{"vocab_size": 32768, "activation": "swiglu", "norm_place": "pre", "rope_base": 10000.0, "bias": "none", "init_std_down": 0.00447, "beta1": 0.93, "decay_fraction": 0.634, "batch_tokens": [32768, 65536]}
Each number is 128 + 24 x the weight over its row's rms, rounded and kept within 0 to 255. Layers, rows and columns count from 0. The size above them is the row's rms in percent of the matrix's.

# layer 3 MLP up, 448x160, rms 0.258, rows 371-437, columns 128-159
size [ 89  89  98  82 100  93 107 101  85 100 103 104 105  95 102 106  73 116 103  96  87 107  80  88  96 101 102 100  90  94 101  96 107  92  96 109  91 105  88 107  91 106  87 108  93  87  96 108 102  91 102 106 103 101 111  85  95  73  98 105  77 111 110  99  92 101  99]
[[159 113 137 139  93 126 111 108 109 179 152 151 135 117 199 100 145 146 133 104 153 149 112 115 144 149 134 110 126  86 122 117]
 [111 108 102 141 127 185 151 110 162 164  97 128 120 128 142 103 168 136  81 120 133 140 123  89  99 127  87 172 155 130 110 113]
 [177 104 119 144 117 144 140 133 159 104 117 141 136 166 128 152 182 149 154 129 124 113 158 162 168  91 167  98 141 151 111 132]
 [130 190 128 133 106  99 153 136 121 146 148 128 104 121  82 153 151 109 144  97 154 125 112 109 148  98  78 129 121 108 132 136]
 [ 83 111 120 157 111 104 104  80 103 148 148 188  86 128 102 154 113 162 111  98 116 133 115 129 124 118 130 152  97  70 133  88]
 [137 113 125 129 106 174 116 145 119 103 125 142 116 105 149 145 105 155 160 134 150 130 117 133 128 139 109 159 137 149 130 138]
 [129 120 135 196 155  91 118 143 121 137 119 152  85 131 125 109 121 169 160  97  78 110 105 143 114 112 194 117 157 141 115 128]
 [163 108 124 132  67  89 138 125 118 114 131 139 141 103 135 149 163 158 140 149 122 111 127 102 161 107 158 125 166  78  99 125]
 [117 153 124 117 156 150 115 126 138 124 150 144 120 100 121  80 155 140 115 131 156 149 181  61 135 115 148 103  90 127 158 144]
 [167 119 126 105 129 133 116 122 154 123  89 144 133 117 124 133 107 107 147  74  84  98 119 166 145 156  82 134 137 149  94 161]
 [119 128 154 162  97 117 132 130  96 101 146 153 109 105 163 125  82 102 116  97  90 154 137 143 148 154  92 108  94 150 154 100]
 [132 147 118 122 159 108 132 124 147 146 125 115 149 139 132  91 119 106 185 137  96 110 141 176  98 138 126 111 171 100 124 162]
 [106 134 125 154 136  94 108 127 140 131  87 121 147 146 104 210  94 109  96  98 170 107 151 113  93 143 122  87 121 157 138  91]
 [121 146 114  85 120 141 130 123 136 125 141  76 128 117 149 119  76  83 168 150 113 110 145 135 131 144 128 187 123 170  76 176]
 [101 148 141 116 113 126 110 170 127 123 134 129 116 124 121 103  95 129 134 134 113 118 125 124  95 110 151 137  94 145 171  92]
 [ 91 140 101 105 127 114 116 134 156 140 152 100 148  97 120 125  98  93  70 142 133 132 153 157 112 111 152 120 109 114 135 130]
 [163 111 112 157 128 108 148 108 135 107 139 140 121 136 127 142 133 105 119 139 132 147 116 115 104 133 122 140 130 114 109 137]
 [134 137 124 109  94 106 139 111 125 172 113 128 131 153 136 134 139 122 132 161 117 128 150 178  81 132 119 120 143 123 117 126]
 [120 111 114  91 121 125 119 178 136 121 141 143  86 109 143 135 122 138 143 136 111 134  77 142 122 123  97 183 131 174 171 130]
 [139 136 119 144 101 140 119 120 133  93 161 168 135 125  99 139 126 109 150 146 141 137 140 105 181 140 110 159 114  87 111 110]
 [112 125 140 157 138 109 156 108 141  95 133 160 136 115 173  95 117 152 162 125  62 131 102 136 123 161 140 136 127 141 103 160]
 [158 108 131  88  81 189 133 145 128 152 151  85 108 112 140 150 104 113 143  89 110 168 149 134 143 116 145 134 100 105 169 116]
 [153 149 140 128 146 164 139 154 116 136 150 106 120 119 112 110 166 102 128 111 139 126 127 157  90 130 150 123 114 114 117 118]
 [149 120 137 104 140 133 134 119 114  93 102 154 119 131 122 158 114 153  98 100 102 105 130 163 127 118 122  88 125 138 165 125]
 [ 94 119 122 113 137 149 133 142 127  92 106  95 110  95 161  99 165 109 153 157 161 171 103 120 119 103 114 114 134 109 121 159]
 [163  88 129 134 133 138 122 104 123 122  91 129 104 126 144 155 161 137 128 104  83 122  77 162 124  98 117 164 126 125 170 142]
 [141 133 105 118 114  82 141 117  98 113 139 100  98 172 125 132 150 127 108 115 125 115  94 155 165 134 127 100 141 103 106 104]
 [149  74 145  66 169 138 111 107 119 142 102 110 147 130 109 175 105 122 136 134 138 125 122 158 158  89 130 128 123 143 104 123]
 [136 114  99 125 126 106  84 117 118 145 105 146 102  89 151 130  96 146 126 106 175 187 108 134 126 137  78 109  92 161 157 144]
 [137 147 141 138 147 150 155 141 138  97  30 132 126 106 112 144 113 130 109  87 115  82  98 116 122  97 129 123  97 155 170 181]
 [123 144 182  92 112 146  88  96 108 107 100 126 135 152 129 157 118 170 145 144 152  99 111  97  91 130 151 154 120  99 120 140]
 [ 61 112 169 148 142 109 158 148 139 173 113 159  94 121 134 166 134 174 119 139 131 112 136 138 118 115 128 146 150  89 123 166]
 [133 108 142 102 128 138 108 163 118 130  55  82 139 138 165  81 127 110 105 147 115  94 118 129 121 156 118 132 145 146 147 146]
 [ 84 169 168 137 106 132 125 147 109 149 148 104 133 103 127 108 151 115 126 100 110  92 111 121 136 116 145 107 153  88 116 133]
 [150 110 122 104 102 124 145 130 113 129 137 127 127  98 134 144 127 165 121 110 104 103 106 139 139 102 117 169 107 150 121 123]
 [110 158 172 105 134  88 100 145 139  99 102 137 171 130 142 143 110 139 171 127 133 112 108 191 113 111 123 148 189 143 131 125]
 [126 108 145 146 116 140 128 142 155 133 133 156  87 128 124 122 138  77 135 147 131 124 173 140 146 139 131 163 157 139  89 143]
 [120  75 116 151 121 156 108 137 153  84 139 121 124 123 134 125 124 104 122 106  88 103  96 117 109 122  99 127 117 119 112 134]
 [126  96 151 144 133 126 118 152 112 125 118 123 110 126 121 165 115 162 128 143 138 139 121 101 123 128 119  74 149 161 113 167]
 [134 124 173 162 144 123 126 105 122 140 137 142 118  62 142 105 157  92 106 146  81 152 127 146  86 141 111 135 127  98  89 161]
 [143 144 133 158 111 155 151 102 125  93 146 161 127  98 110 102 147 111 148 129 127 174 164 125  85 121 115 165 105 122 149 180]
 [110 176 185  98  97 141 118 116 133 139 135 130 103 148 135  97 125  83 143 147 120 171 128 187 101 143 144 102 138 106  76 100]
 [ 84 171 121 156 139 156 126 109 116 178 169 123 144 133 146 125 148 164  93 128 134 115 143 114 129 103  92  89 120 112 143 140]
 [148 127 109 140 104 158  93 116 166 135 144 152  94  93 119 122 155 124 133 107 147 130 134 114 132 124 142 157  82  96 146 117]
 [137 129 118 115 126 184 101 156 139 108 103 115 109 131 105 157  78 114 134 102 140 124  80 115 152  84 142 150 101 162 115 109]
 [122 107 114 151 106 149 149 195 106 133  98 129 108 160 105 133 162 112 118 140 128  83  92 108 146 158 155 151 107 135  83 172]
 [117 148 152 132 125 127  97 133 129 116 122 152 145  93 142 185 119 110 110 128 127 169  97 124  96 138 145 130 148  96  90 105]
 [115 157 115 113 136 127 163 143 118 134 128 156 123 183 141  90 129  95 131  76 116 172 139 125 120 151  88 135 131 140 122 137]
 [110 140 115 142 109 138 121 179 159 116 181 127 125 139 115 129  90 105 170 153 117 194 107 135 129 135 110 118 128 129 120 139]
 [137 116 139 107 134 135 129 102 119 133 163 118 141 102 174 140 135 125 150 123 122 102 122 135 111 123  94 158 140 116 116 123]
 [144  82 165  79 122 126  75 159 152 164  66 144 110 110 103 149  95 143 132 145 157 129 123 157 147 150 147 166 140 141 131  93]
 [199 120 108 163  96 159 104 108  92 137 115 165 120 149 133 133 127 104 108 130 159 123  91 111 152 103  98 159 131  92 134 141]
 [170 130 119 161 102  71 114  98 132 116 159 102 136 112 108 147 131 103 148 108 145  90 145  91 148 138 118 142  95 104 125 118]
 [129 130 121 156 128 120 163 180 108 137 142 155 149 131 146 126 164 113 122 144 128 141 106 105 117 105 128 123 150 121 104 130]
 [137 121 131 104 174 145 142 121 120  52  97 145 122 108  90 103 129 127 111 143 111  96 127 120 126 115 139 138 181 164 164 107]
 [115 148 153 103  81 116 126  95 139 131 145 126 139 169 106 189 124 140  98 130  98 165 101  99 127 105 136 163 128 145 129 129]
 [170 109 111 102 153 164  84  81 126 136 117 145 124 154  86 114 123 120 156 103 134 127  93 125 118 124 117 130  92 169 114 179]
 [125  92 120 134 132 134 126 128 127  99 111 115 104 108 153 113  80 124 112 133 119 127 145 136 133 121 150 145 133 158 134  75]
 [122  82  98 139 121  95  88 114 148 121 135  96  84 150 107 147 122 128 121  86 169  97 150 104 142 132 105 142 127 108 139 163]
 [105 129 124 140 133 112 139 159 131 126 159 145 107 107 120 119 118 146 144 106 139 109 147 154 161 147 154 127  98 104 123 157]
 [137 149  91 153 111 137 117 115 113 109 125 162 187 185  94  68 168 128 122 155 154 181 142  86 146 125  97 107 104  71 142 148]
 [137  86 122 146 120 165 158 136 125 165 124 172 122 129 112 109 125 108 192 109 130 113 139  72 130 181  89 108 132 109 181 172]
 [159 106  80 122 132 122 101 118 104  73 104 116 130 131 103 104  86 146 176 130 114 121 104 106 132 104  94 166 102 107 124 123]
 [144  92 163 120 127 122 186 113 126 141  71 113 151 138 145 126 115 123 125 103 130 108 152 146 144  93 133 115 131 166 128 130]
 [164  88 119 123 136 137 115 105 128  59 139 117 130 141 133 133 173 118 139 103 131 157 104 158 148 112 122 150 192 116 178 178]
 [101 173 137 140  67 105 119 150 145 146  96 111  96 113  76 119 107 139 116 124 129 109 162 125  98 127 118 128 150 144 140 152]
 [124 134 134 122 170 128  92 131 144 116  90  91 158 142 112 147 173 129 134 169 129 151 163 140 160 111 162 143  79 145 122 151]]
# layer 3 MLP down (transposed), 448x160, rms 0.0625, rows 371-437, columns 128-159
size [ 84  96  92  84  92  92  96  93  85 103 108  96 100  96 110  99  92 119 100  99  82  95  87  78 102 103 101 110  96  87  99  94 109 105  99 115  96  99  88  91  89 108  88 108  98  89 102 109  92 111  86 125  87  96 109 100  87  90  89 115  82 118 109 118 107 107 103]
[[ 96 125 151 124 107 119 120 154  84 144 143  89  96 112 152  95 156 116 134 101 144 141 123 117 166 157 141 133 112 131 105 114]
 [124  92 141 140 110 119 138 197 138 107 167  96 126 101  88  88 107 145 149 122 129 140 137 180 118 118 134 120 101 154 144 142]
 [170 107 110  99 128 106 100 109  91 177  90 119 124 116 118 132 135 137 128 168 101 121 125 211 154 165 151 142  78 113 143 107]
 [102 141 124 132 122 119 168 137  98 133  99 170 147 111 121 137 131 131 156  95 112 161 114  80 134 154  82 129 122  80 177 117]
 [137 111 136 137 134  84 176 123 114  79 109 157 181 132 127 133 145 104  92 108  89 134 154 122 104 128 134 105 164 104 133 166]
 [163 158 136 148 116 135 157 149 167 118 131 149 140 121 138 132 143 104 144 120 103 136  91  84 159 107 124 113 126 194 133 133]
 [107 132 152 138  76 184 113 114 120 143 159 122 125  65  93 116 146  84 111 113 150 180 105 146 133 131 114 146 182  99 118 137]
 [114 128 112 119 133 101 119 156 131 155 141  94 129 126 136 104 113 118 147 110 165 148 136 192 147 108 144 127 131 183 131  89]
 [149 140 166 129 108 167 141 143  97  81 153 111 154 129 136 130 151 131 119  74 139 158 156 129 131 123 143 156 146 136 151 133]
 [119  89  79 128 173  93 130 131  77 127 118  75 128  78 176 127 127 106 120 127 138 136 140  68 150 147 153 147 145 132 135 156]
 [150 166 110 129 137 148 145  87 152 123 134 112 162 115  89 140 170 149 114 131 141 119 109 117 155 116 127 129 144  93  85 142]
 [142 147 141 115 121 160 138 158 154  82 116 129 111 125 116 133 212 180  81 101 165 118 142  31 112 125 100 152 105 129 107 113]
 [106 120 150 118 135 130 137 114 105 116 109 113 137 122 151 119 142 109 154 166 118 152 132  87 168 129 138 140 152  92 136 138]
 [152 157 124 138 104 125 140 118 138 151 165 209 138 116 114 129 130 153 154 151 132 133 148 126 134  97 134 126  96 167 140 103]
 [129 128 140 145 135 143 132  81 120 127 113 155  78 162 112 127 123 120 109 127 149 117  97 149 166 173 154 105  98 136 143 156]
 [115 114 142 118 124 134  91 117 112 148 126 137 119 172 107 143 117 132 182 166  96 119 108 152 157 127 138 129 141 139  84 134]
 [130  83  88 115 173 101 144 138 150 116 149 118 161 101 151 105 139 173 112  92 178 131 138 160 136 125 124 134 140 122 115  85]
 [ 79 113  92 165 147 138 130 143 113 106 143 119  87 126 123 125 122 127 104 140 151  93 158 152 155 104  79 149 124  91 137 112]
 [138 149 122 137 137  81 101 128 152 144 105 170 134  95  98 128 109 154  81 140 175 152  99 158 129 114 164 133  87 136 131 133]
 [122 115  80  96 112 150 168  87 119 137 129 125 110 161 157 126 115 139 138 160 114 148 181 145 128 162 143 135 156 109 119 140]
 [110 124 141 118 107 186 145 122 131 151 154 165  96 100 134 152 162 157 131 132 181 121  97  91 128 107  89 132 127 120 125 112]
 [115 168  98 152 120  95 159 162 145 119  83 154 127  91 151 149 151 159 179 152 101 143 112 127 114 162 123 129 122 159 106 143]
 [106 125 164 156 116 133 179 149  94 179 160 109 107 163 127 139 117 146 125 126 153 129 135 123 122 131 115 124 105 151 100 125]
 [137 123 131 106 145 130 133 141 144 116 135  86 107  86 134 125  72  98 132 184  97  54 150 137 132 110 116 137 122 142 104 122]
 [126 152 107 126  88 173 130 102 144 124 130 141 103 152 137 181 120 133 106 140  97 119 142 152 126 159 116 119 129  99 114 116]
 [ 62 157 144 126 103 118 156 145 143  84 147 122 125 152  98 142 109 135  99  98 115  91 131 170 116 118  74 118 137 132 109 110]
 [117 113 119  84 138 160 124 118 159 131 119 133 145 145 174 144 135 157 103 120 116 120 129  97 138 117  91 122 119 134  88 115]
 [140 118 108 174 153 132 108 165 124 158 157 118  87 135 138 103 108 115 109 137 140 128  94 123 123 116 135 123  63 146 121 169]
 [147 109 115 126 124 143 102 111 125 130 167 108 109 139 130 147 112  97 110 132 119 115 124 155 136 146 109  57 106 162 125 112]
 [141 131  99 185 148 107 125 106  85 134 182 135  93  89 118 136 133 103 140 124 149 113 101 159 101 111 105 132 152 149 121 142]
 [115 137 123 180 107 129 101 102 110 128 116 100 174 151 148 136 105 124 165  79 143 138 128 112 170 136 156 135 109 137 116 121]
 [117 141 132 141 131 167 117 121  79 126 109 129 100 137 149 144  92  68 187 111 155 130 117  90  73 115 135 125 110 138 113 186]
 [ 99  90 150 139 130 103 138 172 127  76 130 142 127 162 112 150 173 111  98 131 126 146 120 122 146 175  84 149 153 128 143 139]
 [146 114 124 130  77 157  89  94 134 100  99 142 153 117 131 108 152 129 170 124 143 136 168 173  99 125  82 125 151  92 148 142]
 [153 121 166  83 147 136  97 139  92 178  87 104 127 152 135 121 128  97 149 120 123 122 125 182 152 119 127 111 114 145 112 118]
 [126  90 134 140 169 167 152 153  97 154 154  69 161  92 111 126 147  99 109 148 129  69 135 162 142 139 123 133  81 121 117 157]
 [133 128 140 121 126 114 179 132  75 146 111 135 135 123 149 105 170  94 152 116 170 133 137 168 127 128  83 133 147 172 122 106]
 [180 134 155 115 121 151 123 135 130 154 106 126 113 139 134 117 123 157 150 154 165 136 192 152  96 127 157  85 124 127 102 121]
 [120 156 155 136 118 159 138 147  82 152 116 104 159 117 188 114  92 126 137 157 170 142 125 160 164 134  87 138 137 158  95 138]
 [ 95 134 104 120 108  91 126 155 136 121 100 137 112 184 123 133 141 133 144 147 194 132 119  93 143  84 158 140 158 161 173 134]
 [142 155 156  90 107 113 165 129  81 162 134 136 112 146 121 133 106 165 106 104 142 133 150 125 166  95 117 150 100 120 129 103]
 [ 98  92 146 152 164 111 101 162 127  96 155 187  96 111 123 119 177 120 120 127 106 136 145  70 101 128 105 125 149 109 143 112]
 [146 132 123 142 122 159 100 113 140 115  98 148 111 184 124 127 151 139 109 109  76 146  93 110 125 127 115 130 116 132 124 158]
 [135 106 153 147 101 169 107 133 140 157 128 125  86  88 107 109 134 151 130 133 149 110 113 174 144 172 142 150 140  99 113 162]
 [134 152 106 152 113 118 156 119 140  56 160 133 107 107 156 183 110 130 133 144 149 121 157 105 126 114 144 132 165 139 142 162]
 [100 138 113 145 165 106 131 114 111 115  95 152 125 147 130 118  97 151 113 122 154 181  95 102  79 168 128 103 118 154 148 131]
 [105  97 105 160 156 131 148 132 124 131  71 111 135 109 128 124 142 175  72 109 123  99 138 144 127 139 133 153  80  85 145 183]
 [127 119 156 123 146 110  90 139 126 139 154  87 181  65 132 150 154 150 150 120 163 119  97  79 100  95 141 110 118 149 124 167]
 [137 116 136 136 129 164 133 143 153 101 190 141 165 158 145 150 155 139 144  93 166 200 123  83 162 147 123 105 137  81 151 129]
 [103 103 167 126 136 123 120 181 133 167 126  93 158 113 100 134 135 150 130 111 108 162  91 173 142 135  95 152 135 128 178 129]
 [139 130 105  90 111 124 128 144 168 108 126 120 107  59 148 120 105 144  93  97 106 134 127 148 122 102 142  99 134 110  73 149]
 [ 86 108 133 145 100 162  94 147 159 113 113 126  74 113 139 155 131 127 116 179 161 121 131 134 121 153 153  85 140 120 121 131]
 [147 131 120 150 133 128 122 118  80 136 145 104 116 150 183 158  83  98 169 161  92  59 162 106 166  92 139 158 102 120 129 106]
 [120 121 126 136 118 152 107 145 139 135 169  98 158  70 130 124 119 143 118  63 118 142 130 188 160 142 117 153 134  87 113 111]
 [156 148 136 146 133 129  65 114 113 129 129  99 130 185 133 128 122 169 142  93 134 157 113 155 130 130 112 107 120 101 119 163]
 [134 110 118 128  99 123 128 111 128 127 127 152 116 142 150 128  84 133  85 163 161 108 121 138  91 113  90  84 121 176 150 126]
 [ 95 153 114 148 127 108 164 130 123  85 127  88 140 122 116 119 131 191 102  85 126 106 158 135  79 109 144 123 118 119 117  81]
 [ 99 132 133 156 178 115 133 151 171 145 120 117 116  80 114  89 154 113 109  79  92 127 117 157  90 189 101 142 132  97 142 117]
 [161 120 156 152 137 143 131  84 119 165  96 131  95 101 165 118  89 129 116 124 102 167 111 186 117  99 150 142 126 181 137 144]
 [147 132 124 155 125 157 136 106 123 143 101 120 134 137 107 155 122 114 145 135 144  70 110 107  91 161 110 149 164 156 111  80]
 [160 119 165 121  96 133  96 178 119 144 139 163  84 103 169  97 129 122 112 103 141  96 121 140 177 151 154 138 115 139 137 138]
 [127 157 117 110 103 161  97  85 128 133 130 102 136 121 157 132 113 115 105 109 122 145  97  92 144 129 157 108 104 132  67  96]
 [112 119 158  94 137 144 146 172 152 129 103 116 138 132 146  93 164 127  92 133  83 128 141 104 163 140 141 138 140 150  98 146]
 [140 115 122 115 129 117 103 140 138  95 123 135  98 147 112 104  99 134 131 145 109 139 113 110 104 149 122 123 100 156 158 125]
 [142 125 129 129 117 113 133 138 120 122 162 119  92 132 121 144 138 122 131 159 122  85 151 161  75 135  89 134 154 128 135 121]
 [163 134 120 142 158 121 101 152 136 140  91 101 105 118 107 131  82 130  66  93 141 124 116 173 114  99 132 102 116 116  74 108]
 [100  88 146  81  94 147 172 131 133  99  98 115 132 116 115 145 124 160 113 148 141 111  92 134 132  99 115  82 120 160  97  98]]
# layer 3 MLP gate, 448x160, rms 0.263, rows 372-437, columns 128-159
size [ 95  99  88  83  97  95  92  86 104 125 109 105 106  95 100  86 110  98 101  79  84  89  88  97 102 102 112 100  95 101 100 113 101 121 142 102  92  89 122  96 117  91 118  99  94 105 113 102 107 100 119  90  97  93  96 100  81  87 110  81  98  97 119 113 107 103]
[[146 114 142 113 120 193 127 125 141 119 139 150 171 107 114 158  83 123 133 112  90 158 141 103 152 120 118 156 126 161 136 111]
 [104 126  57 168 126  83 132 116 107 172 109 115 122 128 122 147 154 125 118 168  97 111  72 123 119 143 152 161 108  99 102  81]
 [179  87 118 103 124 133 118 142 130 104 159 136 110 181 160 162 101 112 152 112 149  68  92 116 163 161 167 126 131 134  95 154]
 [167  68 130 134 160 119 132 150 110 110 119  95 135 116 139 145  96  96 142 183 109 146 104 131 186  59 133 116 155 139 133 118]
 [142 159 156  92  85 158 101 121 108  80 161 137 137 128 141 110 143 100 132 124 117 101 101 122 156 147  83 150 138 163 133 134]
 [148 127 137 183  89 127 124 147  94 121 128 128 137 128 104 135 144 102 131  99 104 111 148 118 150 141 135 130 163 150 126 159]
 [120 139 140 102 135 129  86 120 140 115 154 128  89 153 107 105 148 112  97 134 147 176 130  86 128 105 128 161 117 135 139 146]
 [151 119  93 127 159 111 151 142 137 102 122 131  74 120 141 139 150 124 117 134 127 118 130  82 132 133 161 127 121  79 172 169]
 [119 168  93 133 126 127 118 116 165 138 154 138 142 130 101 133 127 134 160 166 160 117 114 127  73 146 139 152 172 130 147 102]
 [156 137 112  98 136 120 144 133  82 116 147 101 131 116 158 113 118 150 123 135 101 153 106 135 154 104 143 126 119 134 131 138]
 [ 90 120 112 108 136 159 157 102 143 141 144 124 118 132 121 168 160 114  90 168 111 124 152  91 131 139 136 103 100  83 163 126]
 [120 122 158 133 124 113  81 131 101 116 123 121  80 105 122 157 102 142 141 107 143 181 102 132 116 179  83 149 103 174 108 138]
 [148 167  85 158 113 158 137 106 134 134 133 141 121 140 134 103 125 111 145 128 113 157 177 125 115 108 100 153  77 149 104 135]
 [126 130 130  91 165 116 136 114 108 118 180  89 157 138 131 130 149 124 110 152 131 129 149 133 120 134 152 157 124  90 122 148]
 [150 123 145 125 138 183  85 103 177 161 135 128 125 122 107 114 115 124 114 120 127 163 143  62 146  92 173 151 155 109 106 128]
 [118 132 121 148 107 131  96 125  82 145 127 138 116 161 127 157  78  71 127 150  67 145 113 127 154  96 163 128 126 163 104 159]
 [ 96 136 120 156 116 108  97 145 110  68 156 158 152 122 127 121 101 110 161 138 126 134  81 171 142 110 145 133 131 141  84 128]
 [153  99 166  88 148 148 105 150 119 100  74  96 142 119 109 114 117 122 168 119 129 163 103 153 140 106 106 179 136 141 136 130]
 [150  94 140 140 132 159 104 152 119 131  99 152  98 129 111 143 177 107 110 130 144 132 120 114 178 190 181 141 138 154 133 144]
 [105 179 112 103 115 126 177 159 134 166 150 103 116 136 172 113 144 159 155 145 111 105 102 113 145 128 152 110 102 131 159 136]
 [ 88 135 111  81 108 135 123 162 139 166 131 138 163 135 146 131 153  75 120 105 139 172 132 135 110 140 160 140 164 135 115 147]
 [104 123  91 106 155 140  77  99 125  92 161 181 124 109 131 113 146 147 137 143 131 103 127  69 127 153 135 111 126 126 125 127]
 [134  99 120  92  94 149 118 139 122 134 102 109 150 129 111 147 121 144 112 135 174  88 123 139 173 142 115 122 133  92 150 126]
 [117 118 151  84 135 141 141 102 100 131  86 142 194  97 160 107 130 150 122 135 187 150 168 113 112  82  98 137 129 145 122 136]
 [128  87 140 154 121 132 145 147 140 146 129 113 103 114 117  80 163 113 129 149 118 155 133 153 119 176 103 110 141  96 154 183]
 [ 96 108 119 160 108  99 131  95 105 163 179  94  77  99 141 135 152 103 124 112 177 146 106 107 153 141  98 102 157 134 118 136]
 [ 63 119 111 128 149 133 120 140 125 154 120 132 135  85 126 144  58 152 162 116 102 125 126 125  85 113 169 136 144 152 158 157]
 [ 80 152 154 112  93 123 106 130 119 167 171 152 108 103 157 126 140 107 127  89 104 111 158 143 140 169 127  97 131 130 117 114]
 [129 138 122 131 115 114 126  99 136 129 113 128 120 166 133 196 133 107 125 160 168 138 116  82 145 161 142 145 106 165 132 122]
 [140 146 121  96 124 167  81 167 115 158 163 117 164 136 154  97 111 142 133 158 101 115 119 127 163 101  82 138 163 113 126 136]
 [104 153 131 136 145 159 124 143 110 187 110 126 103 164 128  90 115  84  96 106 151 114 105 120  79  98 145 124 105  85 100 181]
 [ 94 134 118 138 120 154 115 140 130  90 132 152 146 109 134 111  75 109 133 139 122 145 147 126 141 111 121 132 158 131 106 124]
 [134 155 131 149 158 119 123  84 114 138 137 135 137 171 128 180 107 104 120 168 154 147 162 123 115 143 195 108 127 138 105 119]
 [143 137 156 129 122 121  72 118  79 147 111 103 147 137 140 145 170 121 131  99 100 106 127  71 137 144 168  94 124 120 104 137]
 [ 68 152 130 124 113  83 122 154 130 110 150 166 101 132 150 103 161 124 161  71 129 156 148  89 132  98 122 122 105 101 101 140]
 [129 130 140 137 150 127 120 144 112 129 125 150  86 144 123  94 119  97 104 148 129 117 126 167 140 162 117 137 129 173 111  97]
 [146 152 127 139  83 140  89 117 119 128 119 123  84 143 103 133 160 128 115 102 152  99 137 125 134 169 163 125 157 127 115 144]
 [108 146 124  71 164 112  70  88 131 128 122 136 111  90  97 147 152 181 126  94 105 106 127 117 126  82  98 132 120  64 131 134]
 [150 132 130 139 139 144 132 125 114 158 161 119 126  86 176 122 120 128 109  78  92 147 156 185 125 154 110 120 163 127 122 120]
 [161 125 141 107  90 138 124 157 146 161 105 109 147 143  95 147 145 163 128 160 146  40 117 161 121 131 160 124 137 112 122 169]
 [124 126 116 153 190 143 162 137  91  85  81  92 117 135 102 126  96 154 120 110 123 126 110 138 120 156  94 139 107 145 133 124]
 [149 118 147 112 134 121 121 135 159 136 147 118 162 114  98 154 118 121 177 141 171 100 111 117 133 118 150 152 145 158 135 158]
 [107 118 160 110 158 107 106  82 110 133 120 107 146 109 136 101  99 124 115 109 115  87 152 137 161 107 145 152 160 163 126  84]
 [112 127 110  95 111 143 115 147 106 106 102 134 120  84 138 148  80 154 117 138 130 145 152 163 115 126 140 124  77 107 138 132]
 [103 120 146 122 115  89 133 119 136 128 160 158 130  89 127  96 100 104 102 152 144 167 148 126  92 131 166  97 100 168 135  78]
 [162 130 136  88 142 107 141 121 145 119 167 133 106  97 146 118 122 127 136 134  96 131 107 140 168 148 117 134 136 136 136 137]
 [105 101 145 143 127 133 136 132 116 141 112 125 121  95  85 137 136 142  96 128 132  91  76 125 130 131 148 105  88 111 136 137]
 [135  97 144 159 135 107 132  94 176 145  99 156 136 156 107 108 150  96 117 125  76 140  89 129 133 169 109  90 150  89 157 149]
 [ 85 101 102 155 140 129 149 115 121 124 119 138 112 104 132 100 140 115 107 125 116 136  96 156 125 149 162 119 130 148 170 155]
 [128 127 162  97 153  97  96  79 153 128 104 158 128 155 107 174 136 134 114 118 149 119 121 101 145 160 164 116 100 136 158 155]
 [152 130  40 130 100 134 136 154 167 124 159 139 121 117  93 151 100 109 138 138 138 100 107 133 146 156 128 120 112  90 107 133]
 [106 115 111 178  99 117 145 150 120 127 123 120  70 138 146 114 151 101 137 175 132 125 146 173 106 118 151 149 115 149 112 108]
 [ 70 141 134 120  93 125  72 130 153  95  88 124 113 111 121 118 138 128 105 120 141 151 136  84 148 103 171 125 135 127 132 150]
 [148 156 130  93 156 161 127 181 164 104 138 104  94 128  61 149  97 114 134 126 119 149 109 151 128 120  90 128 151 148 119 122]
 [140 107 148 164 126 103 137 102 146  97 108 134  73 155 101 124 150 148 155 109 123 201 121  96 124 104 148 143 135 108  87 142]
 [110 153 128 129 136 143 118 123 120 123 145 152  58 115 119 149 131 133  76 132 128 157 149  84 117 114 143 146  99  81 124 142]
 [135 132 134 168 180 129 117 114 102 128 130 175  90 158  92 152 139 136 126 128 105 150 166 122 137 110 128  89 141 150 112 154]
 [116 122 118 124 136 137 146  91 125 110 117 185 112  83 132 111 111 113 106 128 101 122 178 100 108  86 129 113 117 175 124 126]
 [140 130 137 132 138 149 120 151 130 151 123 143 116 100 120 103  95 130 139 126  98 113 102 163  88 154  81 133 136 159 144 144]
 [ 84 121 116 122 112 109 119 112 124 121 170  97 129 134 130 119 106  93 175 147 114 145 131 126 117  86 164 125 113  95 133 126]
 [127 131 107 125 198 170 181 118 133 166 140 136 111 102 101 107 138 100 103 103 104  96 133 142 140 171 122 106 127 142 112 137]
 [123 154 146 147 141 122 144 129 104 157 130 111 127 150 136  85 152 101 100 142  74 206 134 109 119 148 114 100 136 115 111 152]
 [147 109 135  98 160 142 144 145 169 121  74 100 145 138 117 135 113 151 145 106 115 112 145 128 146 105 132 143 116 135 138 149]
 [134 181 129 119 131  80  90 125 127  83 159 135 118  92  96 135 186 130 103 121 126 133 144 121 117 128 109  96 131 111  90 152]
 [143  94 111 139 129 151 128 100 132 146 140 132 124 131 106 146 164  98 141 133 130  97 140 138 149 159 104 127 166 123  97 155]
 [140 136 165 181 124 168 127 132 130 126 131 132 135 108 105 138 127 119 128 119 122 159  92 130  97 180 107 163 171 131 138  94]]